config.toml
attn_scale = 0.125
bias = "none"
optimizer = "muon_variant"
lr_head = 0.00858
doc_mask = true
Each number is 128 + 24 x the weight over its row's rms, rounded and kept within 0 to 255. Layers, rows and columns count from 0. Numbers have three digits each. The size before them is the row's rms in percent of the matrix's.

# layer 8 attention key, 64x128, rms 0.0572, rows 0-63, columns 64-127
084:105131122111125139139107139166145153122165113138126156094163096176109085134176134154172142113168148087160078142131112117152105131117110138134128152108118149120100117108138156173128091173107117
091:140128097125139103115129122070133092112108088120153147114115145140132174153097129110153090150117126160103126134139113128105085122144138182099121128140100128147109145072157117136100097132151115
085:119134143148133115126102116157144152128124169122138120133137101113145105116144134136168208131126134161111103118126092137152123137112148113103138166123195116106097108123104097141107165073116149
086:111098087123123078120094126149125154157168143148138110124135127109111132143146139192171136106152182147137120166170155096131118152098120134140138117148139121156144117089124092111090135162135145
076:166116145144115157128133139139144124108122102106148070147124079122111161136129146119108167140099114147092139103098171149123132056127148159119077124042125116163179139152125138104107102093132123
089:121103137125155174171128126109111113083111145158109132115101136152126142127139110087095107107140124107120125150071105176135167085122115092121134122133095134117117119182114146156169140149110124
084:113115134116121161117122102147103067135179130118153097161116080109153097116133135152125132097126098100158159133089150149105117096173093087129105089149071125161146149151124123121116144118130100
088:119145169095144138166120151148105116100123163103130063168130109117128144150094165084096131166134097121091123122107143152130112126139102147129136117106167134174122115157105148142116137106130119
100:134152125192130163104149144146114163118162161123122114138146174118111138118153105143130165126098140126148112157141156154136139090145173097117102101081110094119172131133146120090155136106140116
102:115170144120143124138139146121133152128145126108166154107088101100183151139106103078078157093125151132164142139100177156127139142089153128145153137133142163095179148123092094104156162117135163
091:140115130072159140104155165179131095059122085113132113113142124125111158148107136089080146150105122112127131135061128179139134121150147112109106114147149126135134101167114143097127130122080138
100:112134131138118130135128100111158133174126147095142097118141128127117127187117118127158094125127177173078090122132106139140117195119140109133087107134182089147117120132093123126106147113161135
094:181138125096124151119142111139096142115121144132101144123128165137172136193159128119123116143146058116098098093133135162122131108142142082128112104125161173129148139131116144123108116119125183
098:134121101112091103117141128157102114155156112165137128145171146099092132122130147153151109126109127089124107125138118076138122164128160117153090145115142109152135124118110117144128136141173115
099:146128135133148089116144097152176132157130098138099167105144136183102115144121144116150119143140176130083116124135118167164131148117158138146146132151192133122128134150160127141129099157131121
093:139122132123072127134139128142152138092152082176132122136163154103105119074163116157118119159142156114113136089144082168138123120134122100133154134131178146120133122118087139142126125145144110
097:128165099130121138131130099090110137126092145177159136100130097114110146097113089097097126118156134094140146163113121139096094125113155102165154145105135152116134138141142171115171146135126115
101:116154127141113148120080103102109107073089110101113128152105112146116125104077134096093151175147099118119165151123156153156163112143135175118120154097148116163145110156131151127108165080131103
099:121122135085116139150173145154111120148153156148113113094127134112120151110132157142108148125149133148113089093128114152133145082112119114100137086093128134115120162172119137118133089063146136
108:075155143089135187151141120120099115093140129112115159151103130115141151095154103121100159127141120133121124135095152143085135105112155191142170101101138135140113134133125151089143142106144129
093:137120126077116163112098130136118093141106120148139140097143118133142104134126109180112100130100121100126120167135094127114107139195129121111125089151123155123045141146136161111137124125119129
111:132116135152167124164138174118174172188130132148131106130123156110130081135131138154086102116118123132123175150152131132142121158133159118145067083108132115129137152093114141139117142137122098
103:132150167148145149137117151130122148103086134158123128131093135140119117166121115082097155114160113144145148124122167090135132106169137117103088153120122114130155121165117125144138144097127151
088:135125116139138135119157145134105168104150092138120102153135142087153088111087119174141087166069088165126121143122146137095140103154130109137082150168122165115146120126124108125183110135110128
105:111134108146163133120141141132126116099104097129143183171135127147114143160177121097131116136146116135144130130124131109087134094103122074096129131093115155139126105186141164126152115091114140
111:127128104114125078127115124146134128134139113124077132130091161175087122126089127108146112134098140137131098125159122085134159129145156162116127136140116127160120081104149064087152128153165157
103:132137169166136138111134133120116144184183119140197110056140133108146141100109085114201107146144108135111155119145106141150166123155130133106113126136129132141143075147151148141133136145109150
109:132149096087143098128120117114148152170132119135120169067142158147145129137115150147106107127055120146122155131131127129143131141156120130112122138108135110115140122117147125090132114088100096
101:110123112149128146154124120125135131101120106135118092113111086102135150127132148125130072107157120115118137120107151168129140121114131141112112116159096118114146156103108166144119141101133149
105:144128155127112110141120116086096098129089104147217160080111098092142140128125109140157135149135141132134128130142120121125088112106143107128134150086168078127126136132147148142081164122126117
104:110183159135112149136118113104138121158077114138155112144161076130112139134131170112090170134142083108130170113123113142138122135118104130130140178111102124155160116189111136147141112129110108
099:132107124156116140109086148142192117099116118139145116142147134146075124098128123181097163103126157123150106159101095132135084149141130106130109096104087111125134103160140134156193103114158150
120:147141151130147159142118144130098085124122166100088102117109119159110106136162139104142077161091139117128074136112146181112141098093128142163113148133129157153134157149088102115131146147111147
112:141136089115106181115187113132125123082127142108142059107091116118140079150137103105167114145100138114123167175132138125155098114167107152167161162095156099124099120135148117127109131127100120
095:142103141175107103140153133098127119084136125115158136126140135103111121135117121158133104127161118131198129098128151139098137180131127142110133122148153128119133094139188127129137105120078129
119:146142109135139148167090134109131122112121127163115142150107105104130099095144116117115148140112122137137168113124101149157182140090141157149119106117112118083147120148147128075142150123086142
094:153145165169128141127109125134116122120111132146110152160154141135140102160123144108113148098111127145144114104171103110113120139146126145159108102135109112102160062120110089119132120131137141
093:111094111106112124172120101122117088147121153121116123140140092156134137162106134100161143102157109134114176147147084130136156160124113134116123174073136114125154159121129106131125146157095120
097:114142124134122150137157116164113129158162099209096120134115084131133155081113159140136115121112164142105078113162136115122103141132143113126130152167126099122108146128118125143094148173114164
096:126148141088142118139136097122133142146133115119143159122129151099128105098093145159115118112132110103137109093060109140104115120104157126168124090088124139131146157115115148115152131132096151
101:151116150123101095111085158135141106153140129097170138089107145107098143128151161110149145125159105162155158086147120126136112106170100080100127102176129189101114167132129128152110118103093093
098:131175125098158159128108155132128107125121122109079108126126129097124115125101136083158105110133125123122081130095115118156108148079106154156140123147143113122129104103156115147138092125111106
103:125124101166124104141108154124113135142094123168090092143114132102167160095124148165083141120129127138148113141100146161132129126102112142088128127142137110158118160113132132131145125124109094
095:114086132188145127143139128121157110040082129149120135149131144106162131151168129129106131129122132129125092129116133129131129133127119143150117092159123079146077112141110112102158141149088121
098:115157106116165141151096121134139155124126142157122147131121109120158185125147145164103106137107144109155172143126097136140109072144167118143090091155121150113111190147115116123121139153144137
094:142145135118130129111153142105100156130151147153123145131141133101131110130102109113165129131175162129161088165145121140123097125124132121149135110165148117133113156139128145117078152099114099
104:126112139160111159139121115153159143123123112101119107143091121169111180117141119142188149147072154127117114136132155118113099147100149142118146060103161124120094166144095110114105131150119072
105:114163145115150130137093140150128083100128100110150116119113142113108139146165152111103096091111112169110154166113127149122120116135135165128148141159126150144089162176094116140105101107168125
104:098109105173148118143128142121101177161130137124098112094142167171128111116123114107185139156101134118133162128103121112136165136082093127139123183115089101131129134103146132091157111133115133
106:133100158128102104121118120133112130175156129163111134122124133062063150143144122159145089096126131179111133107123140130157096104122120131148128142158115121125152153074154116143139106122151149
097:130072133126104153100151138134116135117104114125182143135151100162106137108165175104152146108105124147087143113168151115164146095135152132147163130133134119135175119157155098116135129112106151
101:115136089148144108170150138157118128096132119126110150098146103100139157097156147127126123124089105125115122104107134113150134118109106096134115130087152125164149121120190119107147118082117106
099:142127136166101176107103164127131135099142107158134135115124133108104111131126123120135130160160148149112087141152190084071114109129171156127112126118100149120148140108169097116119134136103142
114:122161111132122143146110132121114154123120129142102140081136111167129104133121121113133151149108100164129089099109132146111150154119128127072067144131117110141114141141107081146105114126045141
108:135110061205124100112111143115138116171107103117119117112163185128129115148109144171140135136130141110094142116146120163095105140168131145119174125083123078073140147145116123158091135140125102
101:092145124132129110117116083169083150105101117151129139079139112131107140138141130162159110128134124113111105130145063074160145169164139145185118096119168114123131106110159175139170130099161135
095:118139132106148074130140153103143102132083128108132159108176128134150138093107113162163112136122123126122152110132138105166140119151111122143143114117125165133127106112141118109128110137117186
111:133142127113130147146142089118144120136094118133154088089123124160141134081114105123099106148091109142128143152099148159146116137152134131116162120135103124114167146092112122155154153111144162
102:088157134101098129116132180111135116120126126098173097134156111142144112142123123139128127104105110114124128130148123135126146070138162130160138138169086084133107100107126134117163067140150110
104:131096106098156105143128124118114087152150134157159136137119129146135080143100095130103149095129113112133171113134137140120093098118149126090155130145120153140160086132144161118160178136163080
106:126139135128108095083120110121146133113107151124115150162094128147126107106113078099091134101140117133086092107148188154119085143144093121127133131141121127137160175119120153151144107099175125
114:123150126103101085142152131184116153134108084118123157125148162107108103171156154110138114136130135089120058122102096118138112112077154109112169115129105136114138147117138087132107117120136184
102:114138165097130141135090121107105144101137136102132149104075119127155107180122158141086131181127112131133092123137169146105149121116114116112110127105146107103116138163131105091091147131153136
093:118146107140082140081120158126119150099096109138163169136129119092135174101113130141121132145134110137119125164133117143134125117155161149112131091144140125098132147131099123166099124112143128